Part of a small language model's weights.
Architecture: RMSNorm before each block, untied embeddings, paired heads, gated attention, capped logits.
Each number is 500 + 40 x the weight over its row's rms, rounded and kept within 0 to 999. Layers, rows and columns count from 0. Numbers have three digits each. The size before them is the row's rms in percent of the matrix's.

# o: layer 3 attention output (transposed), 64x64, rms 0.24, rows 40-63, columns 0-63
# v: layer 3 attention value, 64x64, rms 0.288, rows 41-63, columns 0-63
# up: layer 3 MLP up, 256x64, rms 0.266, rows 0-76, columns 0-63
# down: layer 3 MLP down (transposed), 256x64, rms 0.189, rows 0-75, columns 0-63
o40 084:486531471553498545526442493530464480518443478610519459492492459491507490521453529546522521507608513571491495516554571553471467473564473527545541572471469577462522507471528501482485488526455454
v41 076:474554444458435510534486474494469523485530458480486508516527527534599535511554569538598538450506536489477528488495542588478466428483532490549463545536471484575465473542508541515493518494459558
o41 083:484489553372531512506511526505583567546472490527514449551475511466502486521447449539430473489536491526482461490511456448506507525561495491479541429484460489462601547476505443466537507482522459
v42 075:533495534547448496499601545487509501515484511536491561481510511455498482557549493484495544456507591435508491438513419508501525545575487518511498438509523459475514514594491507573550576523490541
o42 071:499567460437526547498450487493504520516527498482491506474497432526480534537503496551525478536482434547486531515525573494465531483399498484510433529540482530535488561427462447384497436548528518
v43 084:521543471518498481491449487530388453538476483542471527536523409458487445456556453473419450495522508479490585475468523510499523485442519484498522521475543580514546547493541565494455469550523473
o43 092:481442519523513483462505496445508498434493547472513555463472599504516538490506526481485504522453484452528369533517511484523476496487499494516442487498504391440439447478448508494507568422490526
v44 078:531465450411522473523562520524564483450503492500490493494523563496568506471546423548469445453500458495490536489496564483490500510510539546476522540466404558562502527546506455561563470549498459
o44 079:558524549533525547496442448529491524518476491553471503487486440511474498497435568405569544488485535495479481548556459443426531498523482455505437437505510439444447511475537538455481477447502541
v45 083:502484538457561479483475521475526502409500493467553580434512478608462426510456492548528529480522447521459500484520525535454442527516507440499503456563505500456516565543562474539504539539498544
o45 087:521509445528439531584510491506481467572505454600465435571466430431518569499497478573514501496534529500568491481523484489565542449505483552516524476511471530506528455463496537498502427469492483
v46 076:512500479554512469542492474430481441518519453485439500524456585511452529496553483494518490512453530441469499578472461445470534582418471445433556491528529488488545446484539524523501498532454434
o46 077:466443490550556498469516481519481498482457634455521547483523448491482511410469505434426473534479477494525491411524525536505453519511480525542412529482460510546486545531448516473460511506532518
v47 085:548459517498530552478549479456442510533597495522510422530486453545531435478502544489490534557522520492514410545517471495518462590487500480483552543479519513516538490562463517507441540540590512
o47 079:411509474503501464527494525539562486463465511465482557492590535488426514552509476501479531497474491581466558452455467487506529433486469551575441526556490458461470524491506484505572465475426523
v48 092:434443445534490488502462593529382476566461504489467495544529526474494514497516557437529452569498489474486528531431487441518465473497566512468520506562529531520495440444500480555528521516526517
o48 094:525476597548533463472537417434563513415536562468524527481440565481471487443482449444424529501460530481494498517509531539484519546465477489550499494433500452523514485505511499457454456511529457
v49 084:516517516537533531461503530518457552549487481466493513509522516454427470509469492501517464465516504452394468493564605529615514505409503492492516532443505522516509481540499498566521538441525445
o49 086:490499487474507509512527522447489458455499623528457510494479566515569527456522488486470495557463541462528494505411479456419441522546539487524520481532515439528404472502479476485507462551510574
v50 079:512508508468451540433560536501488556555478543513540472532510576480478469480458558550483411519475481540472584543436583501487521454486556545514484422529528449470499497504539462437481518503475489
o50 079:502441497583519447479489540490521485450549498460468526431455489541514534518535457422530575433491533482526472532531455479521528569530399480473537486494463554564529524497496471553488423500525496
v51 082:529632518501466488405532492496453490494527518499455554516522500511501500534437553514489480600520530442531513490518440471504556517490519464468515446486473583505433488425517495490550518532460478
o51 081:510426437547498431560444529459532495444573522465528462479474574455516500434525478435499460501456449487522509513470571523469459529501495516506446533557519437519549481575483504475470474448530528
v52 080:460488507430505536558516461546510512548503489519483481481512408545579476500416465583528458460472530499441511483544524422510540563471493509471464446501533430512471478537561523560536510467463506
o52 079:539534517389486522475467514517546493468465489561539472506480474492455493557582517442506483488569484515515501484492471568450468480583485498547500514509489577542513547564424477416495450475513524
v53 073:575444458484468543532466494441570523491551541475478549468435460508431519419434485470423500497480500553547496486532523508550527479497490483535488509566534527490426491429534481562473531524475542
o53 070:521518529502576429527476445535436426506476423519474477479506495494565459562466473530561553518510450484493499458463505509500456447487430554461518536433513504560534444491470551470479459504478429
v54 084:548593507470518555489488529451495553422446482516530464516514496505533505529500514478496438479517427499600557490510422472508556532495461532543534561468473496577502471527502496509504552472426561
o54 080:407466461488456461497526492546519476588562490522486446524485482588490505486511487504520576511517557482418460540529517481512443487559475465417446512537539518442453522503504540504475433509544484
v55 084:517430459528495477521615542474475464463458537534568450504505530507482466519476459564477496545491561530572544521472551522479514504495450485546422477467474528476477454451475516476430438474486436
o55 082:502540573554493470475384463498493500574522492476492551469525472519541509443532489473462554478468465498463442491439434519539533490450523511506556497514508472469556530498477446539552606540488534
v56 076:415510499508490526400537489462443497522502471496458396449503493483557528461490497443483464526580474544498522525459535476526509534443413495540496481543436524483567508531463563507482439495482507
o56 084:511523563524553469535462566505565468466531583450556554579512530499475446514481534561507565579420522433474460521476494520490536482508496486431476546495520503538463485562518455490456500487492484
v57 083:391453497553557546462472570422476461531547529447545540501518520485479550444469498526506513508474513490486522521442519533480565544505539512537406473396486524519486530542497490504523482560514491
o57 081:563500514620503471501523477529493542477473555478463488494452492523469527519517461505435514556446510463533523505560509451517445495447458528433599508618499492483576468514493500492470521489496477
v58 078:484514440488478524581473514459531492504558507471467448474568516473449530544554465429446490498502582507395563453526510451498564484528515477451513510507445483436499573478499434491488515476520520
o58 078:469481539488499501410512505573489516501437505565478565508443450524501482465450559523541474474483434538544504572489503489505393494461544566531473417494551538533512470474535530509500483553503537
v59 090:549464418564545457441433512508454397534459526524476464544489539443520532527482530527534474522525504437462513530538574530497512471483461510474530414487463460502465462510467488475452495544544557
o59 101:507502557487518465543583470428486566491548508442459579503467532482502489440496452387488476585444484514519437505430512436484504555475518486487483510464492499593496490508498482520509495499475467
v60 088:571550463555472496498471493522462559529460495465422388554491483521494506495504453527543445516544509522518487487459537519519481525508532460539389519453574536505563480477460428491525500498454477
o60 095:477460540442484464490515505544522482499591542503577558428503549450539499489504522460437561526467515483464511573487452459469575529483483541474546508505421469479456495553493595472484489540507498
v61 075:424566526493512493535531531515560531469505548551533525514492545601469556530514483501519537467445499520491495526504561474498535572564482455511485518542525472537485541540518553497535549516613567
o61 080:501477482454431531498480508489497467552468420565527490488529424469472463507478512553522479508564519470516505485513497477557449405499471444455535417481484548471502488475487408488481441463451423
v62 082:525443507475477531456530578521494515471532478499528497494392450547490523532464436482487511419492552561431505468468485503461477522540523561426523552529481462539485563510467494426531507509431461
o62 082:544536479511474566496489461537540491554454487516475492487554454453511492578515597519517521548536436502516553540544475529559483471488479423571456422484507525459545484496502510585449458482539501
v63 082:426506557463485478476510535521563505464559487479575499523516437509449470522534471506506515471419494513435461513440525493489455444575466508490449531495438473460476440561473507589495510572494459
o63 087:536505480548532552556487502530486502535435482591512491459546514521481500472462522573552539533567526466516509472562493515472536526445559507517550500526485584476546537502499512445522401421534534
up0 096:434493507454496461466488520496526518551458487465475493494430480507500475505413510516525540498497469468491432484552448449547533549518520488467514482574449492423593531550490571561576538446480523
down0 098:506547445545506536527470477475425454480523529488480556538430510455464485501581509475505541553509562451460548441415478493528470485550512534516466526440520493527416464481509471475496517599465516
up1 088:379496518466529529477464521477478449508547474466508467486473494431471533503493492499473470539527487543474482536468521445458532496597560454517517512575492486484455587471412567565496512517532511
down1 090:468582493527486553556574438494454502460453518464499440427463591513494595504435452519481528500543460505460522532544517563488503512474488571495509562499465524480509441504533447510496489484462481
up2 105:474583531469488472462453493550560553508470529438471479514550455522511466496569570499442512471523494420573505505471466547488501505454528517459403449464481588500512463530517494475442517459506518
down2 097:490475563524466473563501498460492484471487483522522491507453499481461543557524482496515464490505571557490544514565496476485493513520410499518621546440496448393470438508489479578504519505491434
up3 114:458502416485469461504490510531531512529479503354487505553540442505483560504529455480514531603484462497488514518539501521537544514466491509470459505507513585464466562485439576520513505447508479
down3 092:464472541501501409496498541486499494520539497538503501440481501425487477500440402462464511498445515550498513561533512473439462578474503456500511529488487478443531579546503429475481431461501579
up4 114:453579540543588463514485499510549513555471449498515522517554470524438420526568476441466550531534509465455452406478499499495534509425558490461488500445462526471549523519465514470521491465527497
down4 113:525460501486571492466542441403520476513526495525497505501481497442502506521536455530470514465532384519496568474513489428517486472495567477517437510513531449620490479457516496449444545480486520
up5 104:417514534475482452490470453523476531485476545466477514503563496453525471511509477559521410496512428493519535458469502486549528502508415506507467539548509538510495525536401415560562523458431498
down5 080:508491548598522487456516500510552484511485472507582537468457585511512531504496511420459515492456521510547441556497484515456462496493501529510423433535453493526520515461560541471445427529553567
up6 085:545531480438544525529499505534434484529448445547503460553497530531537514596534502571547517480596508534518461544515447526536551461448531594521504513464477520496554547505527532471517483467446511
down6 088:468443473543441532488533513566513470503561502515536533451537445525451476421454547499486485503494458492453534453465496436526464511558529504511527484538557546471518529545490510512507424512592397
up7 101:557495508507548484502496483494492466511492435490583529480555475445455542558567570430553506533497461452582549516588526553514474483463543459496459492483464518543560453501483517578540491503509497
down7 108:503530475421503440479509564462527594538512479519469533537506505532464569454442484488484578454461457464494508469446499468467539491491508506543461462445460528520580514512507477475442595445488460
up8 095:556528521474477396517507512474595492520500524462440496525480520458431560453513526521553508495534456454553470437504526589448435522463483479529441491528511568525520475468513522535444473496487453
down8 095:514491492488555548459530504549447550473475526490492515443440458489545522530417444538508488467521514470495486503437435407481511481555538520489557469460458566412481534535491554580489485466524528
up9 096:514580410529474481541516441510505545483532507443455529491554508513557515478567469466509524478531479468521493534528481508460559485465573571505496500491485625493486531434438478542440537493473479
down9 088:510483568589492517498485472518562480446507537528471608454438500522519528510502549533440510428489501473495435439519544457487490458545391490545489507463433536496543499471551511512460514504508509
up10 104:486474583451499470515537463572577446510466468501572500485494492517565438434458494487445512483508453462492462509529476535468503483448511491527585507458482549536474473527456539586513500471406503
down10 096:517433510530480453508430496480415521507464497453525476500484502462505569402456477451503472492536498555492446559516509491478572543488429497485518466457547484440488593481532441465456443511485523
up11 095:482508431440498500464505538467509519509449481484521462509489423532493508423569503436445530523497444506552484479522455477590492506457480439469462458487456544448438510540435526453402503483520487
down11 096:491500503514582591509512534531515519463517496537474483498454557476438500567403474506536447549497544511465517458446526470442540443524457552464504534528545442579536541445526476525497448493508517
up12 099:471458530489477532512529463461512457501568505658441521518481452472463510496447471507468446469526484534468530505448525495518475559557499493574472482528490470596495486561527465489503546555501514
down12 106:460566500475528419467490505511532538544464503476518464497449534521588516501521440517457548500520487529521472540469470460449417458485501551460449499474462646522539544498495437500488489520523484
up13 105:536476458481446572519561532562593506520479561474496570460497496523529454533464564496505506554417454486523558476512511500505496561475519465488481419485494540532549468422473534465467510463525454
down13 098:484484500535440475514400508479469555499508478486527493523534481471498520459507442521481556464460472480504512548503437534550504502499520534452600577487551542404470488559527487472531598487448482
up14 115:485554514505511519536501398494461511522588493585500501413531441516557494479478505489455515506488492570517516550524467508511579564523535499518525471514480465604477503439516502460443503567479503
down14 116:569569509548537471479510487512465489518412470432547526488557486602555478549499543486543522506558500468602461450443497475469486520532495468519463514493515446532538463457478485538511488425501493
up15 106:479429498492535477485518493526548528540500529542587535513547423537508458487543549496485422495526505462483489430467548554543528604493531421560508560489500504543472488549477557514515519512440489
down15 100:540426530549558525478452521520495579488581498473469487569537504473516464515583495507462480443478511514429484502552514513497526496522409471461562490483439501524498499445513520511446418504576506
up16 127:528419433424522534509580538512540473533459463567499527473471585520531484482483446517486504518423497523499479523523520477436456495535494575418519443567483457507530549499497545442495482511503472
down16 109:526517474528460519514551557527544479498425511492525517467486486536433428446467495480455489533432546539470469514488541513553523542470461428530438488490445512520517502443530498556494372529491442
up17 085:481436516522490538476501538490526440474519496492494477579617490449426533487485529516541433543450444514498481485499521513489485415539514525509465480536491504468544553557481543554481541582453440
down17 085:526496494575471497450525472539466505482469569543529473554449526553437495434529475540450475540460513433533467529489444431486518546431475528551543535576508529452481477488481577538492459519546486
up18 083:498476453433478567502525552514583471462469558501573489519524489545601529463517439591473465565512427491506532524445492529526525473503455501524524515526508519534533490504424516454452509520464461
down18 088:478507536612546410525486468444453533541530411549451490487471532477431544493470530468523524434556571485513487488497468465474501508534470433471522504449449490468480453508558487507524520483526545
up19 105:467458496410501483521514570532529528524499513531511540533530442604450499478480480454528550498413525518470569479489520460420504488486474547563484524507498552560476552491487451440504548565519514
down19 100:546471482599500545464514422505496450489473499456479571493569488551531538524575497503541545492497462471514483541517473516562479463399554529504431516478530478479591519497478474478461463527463531
up20 113:576451518538427467531601446474493483520526440506510476488484470507437472497502531461527502419498537476526563491496558573560461571459504513484502515536470582508493453530487511494418514478463478
down20 110:503452531515460517536488503478481430461537487481476456445503509532436522460518505571494499513454540488466550487506520567576585452514513491559517551546561484484470557508466451463469607472499434
up21 104:468586495469552436545428427486494566484540486548497466439531469502534485499557528388507522567536514539562523465524535456495533485459554542503500469525455535549497462459507498497563507487508500
down21 103:549514482479479442439483551492459499536499487526495505473593475427525490514447468563390437500479529526514507488466490516572509486541447515447533547413580481461476518533499493538516502547473456
up22 097:492597460521531533440483458432510487487577492496419538425478503514427526478429501460552509481507443471527462476512528510468515469541558516480466516505480532514436579563491531440450531505487495
down22 097:484482500560440456486550526501468448532482541507438523497550492540511550443529566561520469479545455475469514472450528439537488455476522563510566520451557493553589488522503503557467423545475487
up23 095:451474381508484529570464488555561519483567422474556539553536505482515515539503485541520474436534488591503544500473501565460497539563551545490510511513485454464438486509492471486503547520470505
down23 094:558476547478491441474486469462529501469441465521522500500362528505528511468561525414509510521493518438462439479500526466574514537426439519474440471475534527569514551497520448512501498486502512
up24 095:488585526478527499507488462541459601483539457468530521451490577569482462512498444551500461511457528545483436517512440501458497574539567530529511545452471476450487520558499481462518502463432531
down24 097:537432478493425436491471518468525500504553487586547403576540435468524514501514513515476503480437486516529519570476457511548467463464540517555488487562553472458557456488505453509479465464510460
up25 100:494524502522570497456545513497436429494453421519454511517414518541492491545465432475545486458484549537515482485525507486503502568536441554512469584495505485549454433534540553560469530471450499
down25 096:462511537556487490459407492529524461551415504424488475495507499476544479521610485484487456544495458520509529467470509505557487519482454431530504514590474492433542498554483509469512557510555445
up26 083:563537493506528487517517560508497517515499506519537417465556437620550508478524493534536475548486491544514533505538507509490558569479560578515510533451508517476575486483521532427442557551473512
down26 089:475436501479475460496495541458541458493560503532450525553563480425474462548529515582443510530562478410518500550498477481528523449533478475438505538456453507504475454480543537561457417519498496
up27 004:519460521493568510560542503531498449585552443470498547531493521463393501535471499485534478503534500505561471527521492552478536529552511473459477450567439531546465526549450563469480559529442500
down27 006:481498490476529516504491450455478435495474533509495523497545482520596551500512534502453552481404522420481515397451513427504505413478473486456488515472513525494580543496488493502562458473525438
up28 093:538492578474491523489487486525605522453516495529481533482473516553544474509408545539446447527515465563557495474472453508548506517545508501516450508527494539450559526577478479403495461450470523
down28 095:536526474551485514567543525519421445506530524486511505483462542478437518467488495484599480492500521431461494549526527517567529567430535553489551472466469548463486479519475517568512401479547501
up29 102:464455548510480453531488497502538508520500448563456529572560501496451446517442504433467508443445524562512530549439430434471464499453492478531513530491455543465454532517490475558512566546506572
down29 102:472539459508530443521461518534535473464484463451487475434491543444481435504518508543576459440444488608526527540502522427473488488475497440426437494448462490555541492474491482564499496478488455
up30 110:435420529494536487473492504496549487514469441579469548458455484457419500492530539464470481537537441498524486499466502485512458515481474502526505500434406449497608484498443497546518549475521575
down30 120:482543473486519521519518443511500486562495537461519468408497510545488491486391515492484474425407516545525445493589497555445514459531441447498539503548520500475462444460518538476504450448496508
up31 107:529575480452517529522486443510462497484483506507531459535525514536480530570476495467492476512543501514492570493530528541481490469493497544493521479590521440487485470560519664496490507409451541
down31 101:497443536494567589481526559511520530507436539475473494457513506505475485510458501457530467552506540485478419451570517470423525479457470435507543481460492566519552535464489420504456425542507493
up32 079:421452535519533431496522510432570559472568576433516552473488544518505488423506462463443488457373485512485486519452488483514504561488523483535498531509540463482519444526469500521502489491483509
down32 072:527544447431509557496477502591510469535420445600505457516467465501456491570533517549548492484606522507508516488553467500511504450517466475474505449481443553520554539516536485503511446518506510
up33 090:452513459470515482483521520486457503563489477455475491507486558473514502490522406521470474500530560536478527536502448464557600466474521586541564526488528542477467503433485542526619536495482534
down33 098:511506573482518541485474544497577503488498548558549474542492513544484496479467488538487557504482488409510497492500496505437413512506475455509431524618485491520548522545528571403466521519521486
up34 099:473473541475587517534549529539482510473533550581494467507556514555546554502456510487496501527504548474434503452531482507521543553457463489558508557483552520495445523549436486445528525575417535
down34 101:486505503542445511532608562518485573505519493497453485504474512495507515474463569498495462535546518508467517537524476555507470512527602512523544411484575498465552495478525542547563517486598499
up35 108:462508504432522520535495516564579466452448475501507502528537484556537456556474444522448449470498543438602471521513513511480499594491500477513416468516501509521509430457523471511514501499513594
down35 108:506507441536502449519461554483484464507538533553554546463492535524524395480530488513449535523486519484459441413454489431569513484526516581482431487529486465495459469543520489488573555552505491
up36 101:456495509504527491448586516549491571551390458521457507424537510519548446460460456502562559507484468566479500520525530512564536505434555455466487536448514491464505477540472497470525544478483520
down36 102:507499507449602523526486489515530471514485493495454433575452526488435538474467504560475517510424496481549561482506480484523448487509473544446556549555573520508489466518493556469453514410547448
up37 108:562458523481495445471549465509493519535556533487477461500495492482500502509576556478453548419457453500566491458573494537479539447464451485463487405529474511512531425421484531534520522521481434
down37 101:485460494552525460437526480480497507506496486566356468506475541520535549436541538548548453552481500475509498474523529555439526402468497477482534535513509493494502490458471558509519498416483456
up38 095:487504537501577575521578506497572447541509486526463489525564525481518421512565472472440503468543445528475530527527477470532558490532556520567512535409475536511492521449470478486425543500487515
down38 093:489476474464539456462476549494468532512461522500515539452424497478509564445531564526464539477467504463472614446510548407458459538508449487519468449542465482517493527571496463521518492456560546
up39 104:486472526488574442441518509498476450540542448572549489513403531522504456467488455533451467429472544514507496503521476520476502539538444454547513517466474528477474490584480453520439545576522558
down39 106:469574493475525590509521455511564489466513542469445480528495530477475524479460511501497480560541446457537498532493396450535532450472557538477467521540489402507553508468490513498478599512473459
up40 092:434503502471519506502457468551459543485528541473397424555508528513507517513424506414453474500549529486478542571468452488517490496602500511543497525492496504472435495464488515579490565506476543
down40 093:484512510496470532513517544500547542531496555570562460494477498520504510535479562561490493434527523469485445443568520490442448470522571437470571506534477550477559536467508471474477581483459417
up41 104:567487521456500494466469529525512523494432461446545500485599524514451511502568450479423531498483440443575555495531573505532532550462476475513503473518527493434480532515493463539508558519487412
down41 109:510498426560526472455484495508457526444514508440479513534491547449557515454490456567514467556543486529518440515552579509465510512497503449509588491537448499465475457456520505559500397460552505
up42 110:474483449479453476444543570466451547534516495514452515556481508470494460534410494508495440443521541518482441581535465505450525514481468510491478484471493535539420501578571526487516585502481551
down42 106:497447516434507511463463451471435530528499496491557510510466529512512439442467537510445511472488447499459448518505475482530466512501421454524475453418476508380508465506448426461575521491485540
up43 093:494496490470527523486488535513574489547495458484572457586488485478505447537503462585459514439466497534468435555498436528554538537457553576507523515527483479532545450535459514535512490513455591
down43 114:478558493457481509496495490472480527493537526539497559432532494519492562478505509523528506575461493532483561524504540474456450534542501488525432524496519526386465538493509480409537375534545461
up44 115:479448487474515422583453500548509483513467508567585459492472518506450493470497476444547490565452497533489565473490525490592441510452477513472522526487564439494500472544413472460480542539489501
down44 131:509492506494509547493595533436471463538444508479492424482473501478476549498578487512478458486534553479408549459525506473462474507520538445569469518496412470514508501557481570496437574477486489
up45 103:479552473521466566493530493575551476541577498447466486508559435507463516461464538466478457447436511495501454538503483511465470504489534537398469504491466532479503415520521483479571541442435528
down45 105:473524529526502479566484490503609451546561460486512487492459524489545395451487488492512518455490475500455510465564548472585535471411502437474493531474470513544471478519544511504459489530568547
up46 100:518511460480446441480506497524525443522549552499517446546543429463516496525505522473414497511450449523576543475510515546524514458507505459518419463528499541564463473396514485562428486512526465
down46 099:508478507465471496540550506486529395453482448541507470469455514523480443441501475537503443507460535530546455410468517453535518453451495515581493563501485467478498501565524481435605523498516515
up47 090:478506624460515487430519479427515570541516523493501454458494542440474500552454498541461456493464519492523501494481471509531581465493510515439497513468469573498588521489519488461441568484478447
down47 084:457484450542433494516463523538432512433504594494521495429504525546488546492519515518505475504404580477527520496497504508441473507511497576523461550542521471427459469471429582502485467497515512
up48 094:398424472467511563469596502537500571535570507468454460484533432443461478505473512523470408467455472533483521506465500487519486452508549475433513463518530513479493496534475523527461526461461541
down48 092:576445574536551561493494457553481522491468565495544561509473521577475520523528529530508519499458485401531473565506447482505558473440479505502507503459515452484572548467533498470550556504536533
up49 110:471560462538539458516498513537475518531472458416493475520522480529463533490477460416542415425514477479518511424519566509538562548436535538473491478503527567479581549485503532530565485499499516
down49 108:521487460509522472501521433489502579485492502551515479507488472578479493513394463481474522483511566454470508476481473569473550504544514395499515467421546498533536483484468508569489402483447503
up50 103:455547580473534455465487494531520505541474514532527501530567483543502545452531526523515559504490555472517470534533557563551560529473560495481468557490386466528468492501553516521464542406485485
down50 105:463496415548542529496502563474534537475514499530509468540511499491487461540531546520547497456469505480519468465458445447459433452537496536510492605501480484432511426444465450496550591496487557
up51 101:483575567467504516474565511501485463508489518570552479531508484546595503501495502510515575537483531507533489463462543505496496498429541534462510556506385498536550501575474503434507508539429464
down51 092:483477474487479522510438496486539499497537509454458420506475513501525505530482502495523432436524490464454559546482464501495482545474588407507610494529480440465532498413483530570458541486553483
up52 110:474539492497475447467492462541514511473541401489536402547502442544516487528497517435494485516539541504529414487436518557509460493501500480529483519463476442542462479500488601488491569421523534
down52 114:527449517455498560520468468472489507459423483516432516500463512495514520546544459518490483502552457494503500506469380532545438517480407500444514484546502539494488475519425430569501449489529569
up53 104:477588460502506512511521511466498542541550470537517471536442583466492483435475497514440474475451466572490560466518478519454547498488486497467493463500463503466506528466527473388447514599431508
down53 099:521488516478492563520473511481460407447464485521493408508472530495610474489530531480531515502462522474535522511460508472497455473425445542469444525518424398574493479489486481533485453510548483
up54 094:470508506478472517505588454450527450569528557599491485511540472452536557523445531488487520546469466581495560526535474524539571483522437553477489467503490508443410506462522509464479501485466475
down54 081:524542476586464460495509508530527493432516427412503560451411510514457518411530495534532494463519488473469565499459449485513450561466534446471482518486545534459520481538476517481504550461537549
up55 084:496493466460517523486457489532498435528477508533464500533501517452535496576445454568451533473574567548528484503499483583477523465544473590489562509515423467499480530599461498484560514514480530
down55 093:498562486531516518489476562490577555500461503465473525496498450530546459424483542489509463507523466516425570488513497475509432541503579508435439529489501514457488430484556571400497502488540484
up56 111:505468557479549521532505514531542424484459517563514515537486431498453493463475415494474399494496478517490523557468491496512512549582463492516480561495457482465586552565473529422538493505525532
down56 106:529512501522459536471528463394481516514506433428531512499467530507509535555515456503523517528482572456545508524496464489435462480436498476513464437540546506597470501485520419484439572469448518
up57 111:494451508498494518494555430485588463534511511509462497504545464495459520479416476524493518509503435594503574465441546497503590552536475421513466532489508474514489529540508465513468556413467494
down57 108:502423543500545535477444523501523434453510456507508465474541544486495484510441515451491467488446480443556507544452476532546506468482468502494464558483527465535437521457470526495516360552430527
up58 104:529458493497513514483470530554528502524582521537502544539516465491492521443535510460475475484437450544463573545486494503436500446520536558513509557507569546554486517451494491475373582545508512
down58 100:517454514471526471550468495550536535504474509477493527544495545503519529506432530553505542584491479493543544596519425518548472516491474464469475448463557503426618502431498523523499559509517466
up59 108:525527478500495445511459429562510504513523453548466565443459489521495463529416535540428471531502463494535515407451539495518522564561477459568525511527484455458529500518415481567479480515486529
down59 092:485599472523449496478493613551558482477496502534474575503483513536451536382478484492479468533490493559528470467527561462531521510425481503535448487450527457503491472514518441502483474486495447
up60 118:507518517471536453520423525580498515469445461511585514488503422586498516441466509450519430541514476429498498492493476499431529520479500475544440515431540498533546479471518531475419536517546522
down60 112:464500514496469540510473481487490533538517597477518461495497531495444515552480475477505539464610488488493574521456516578440516521550519474382570489419516539501479515480530523470493562526527495
up61 090:495480449511521473417471561575517488561502459481520519466489500498480463464567470553538462472491525472495489566484446526417469560513526452572477511555523473571489492541415459511431477495544509
down61 096:459536559490438511523531410438505502490481399512505447514514476514498466522527498533506513533485431544457462482475484512589545472515451517499507573502486473532571507453505497468575394495479524
up62 097:554483594502467502512491512483561475484533465438514509533511556438515505519451541512453506479480430485550466498527494461491473458513467493479471397539460500521613499487487541539608527456487512
down62 093:487493451508483455536561576473482522550431508489405506544531502441515526527492431503547505570525508530525551484481510407441460490551494462442430463501481492432529528520459505509507541471535451
up63 127:516513593461473481515462478509504492471477499509502518489443381511476470567435471519448432529581469486505525491438475461438511527501526489552399493490497499525534555491519536417501502482472541
down63 114:474577526553441482545535491462517561517488493503441547487509442546522486495521566476489579502530523513492538538523515527516438570506471459480531445481452457506544502495467434591562576545536484
up64 098:491470496482513527481425453569483474516449512386466550597532517462397517581519456457557455466478477448452515530491489516528462485500532519460463514489465529482484444500490493484532522552467514
down64 107:526553550448471560537509479490450568468503502509507543509535449458469427463478476523529466431520494465429455463492502491430488532478560560484568519479531499434499519596466506485547456434488469
up65 096:471535429496482425474500517505497488536447520446511506505531514596432473478507500464516487467525442554476577474513561572546472432489433452511439550440506492517491491509497535514422564468482510
down65 092:526515462620496487512540425467493528468512553532496458538464469534546457444418518539500472476466525481556415579452473505501520528539540541436575499522452519503540474470492463494523508466519497
up66 099:506467553529446558492507538486496553523508434404496529484547454494528539491468542429551524492501429505489484512558488572581523483481507411533495457475458493479508519528505478542573571560500524
down66 095:501483484530554492510524476432405477515503487453538485460525519428571568525549484500532475502474519454561461564585535563512491526507540521494513488542514503478431486492492540448608525454487463
up67 099:573591459538452474550545494528497558505547508516486470466508497462412461501505507436439510509478444461544479494500518584509448435531519529444491482534479461447537454503465464532437549484489445
down67 100:487563468550504548432498545483489544514581489499494463460507454501461502497461491462445476517511478466555494597483499479570513478515513485526521531425448529504480577412400485499468488434516518
up68 091:460555567474480496550515497486499505566421550546497458446437527521517492486475463525429484468468554458487443522462519497482518611450504464470534494577487496515465437511482511474493514413537549
down68 095:427535519504466636457494507516536499459499511408501490475557509471499544525475483522497484496503474571430523505477509573557454512542544477548567494481497523428538520498538477533428546471506508
up69 094:425528453505486451602437510484515550537529552512490416568542424511492523519516487483559496445532521512492522542543528517523570542513444537510438510545508599508511539489518528470493465467515504
down69 086:521486513469513496413541543549511477498451498537541593393524506504481482484523479508446467589469554507521503514433471455475445509493562446434540459459447441515535456505441507495486502527482483
up70 102:455478458458450557525460545478535537576551482465465584463504482477534503456453476525514484440513471450570454519512498473479535523477502510547508495586526503572467517513548518501483489394421511
down70 096:468534519464497531490500464538468565461486587503469515471486494462423509498502572489536471489505432477518502445499556414477535503519552471471600529465508423458476507470475457456483510573531429
up71 101:441453477495454528580527444515568527572462513485516459483529529606579478506461457498486482525473499561462483533535512507471510556529415520505490481497533516513469524433489565450460456444467488
down71 097:471536557398556451468526527485472479477532500468528557466584444447388554465523498540509548466557437525521561496534489501549527478474522510519514472529443499511455502513475485496522573501532524
up72 090:473499559439536532442490452500519487535486488522534458555536508484498467476511489603573516442530487452514418464556490522477549525531559496517462546515467543482567536582446493461547499435482482
down72 093:494595467493458502515504549548534531461484465477436534507464474545531517497478492407459523553496594581508566535495567469456432494499495533506532448546508461532509526463552496562477473514501549
up73 095:462462529423516502416568449512504459522502463539518514450451477531485617485549437514452474494506523525475507516506508461473499526472502482408549536505456538449551565544452446509531546502500529
down73 101:547499488570520488529506516469565469523467578504521487523476474428517500502460529491520437502467475480546509488548491522438556435458500468581457548600542489495462504510522565497485489510501619
up74 109:485445505549529477517520501475553524547565490516497523486528550572468537452461473543477478443496543560498474498483483515466533548563530533470488472483532566483563660455465503458512488522488529
down74 103:490483504505537480500416484504492500513488532534530575521531472550518429504547523505462454547454464537557487529440527508552461470421436566507432517516505480558453421513489521497548466514529597
up75 106:416502490464471530440497542574460539520459476480496495430517544595530492465484451493493607522463500507532472540481486513498517490438539490459515423513452512556471517507485451504578519523492580
down75 108:488471506533554530462511501520535473532468570441538484482492472474442415540467536463500405470521506519391487394489521508474462531511505460558461459440490473496532486458490545491463503427521503
up76 005:527514514478447476480526505511466496550491459499436492478524534466508469459440472441485512543494478513536505514492504555516530537491548458451400394556469566516496536497425580436467550505478566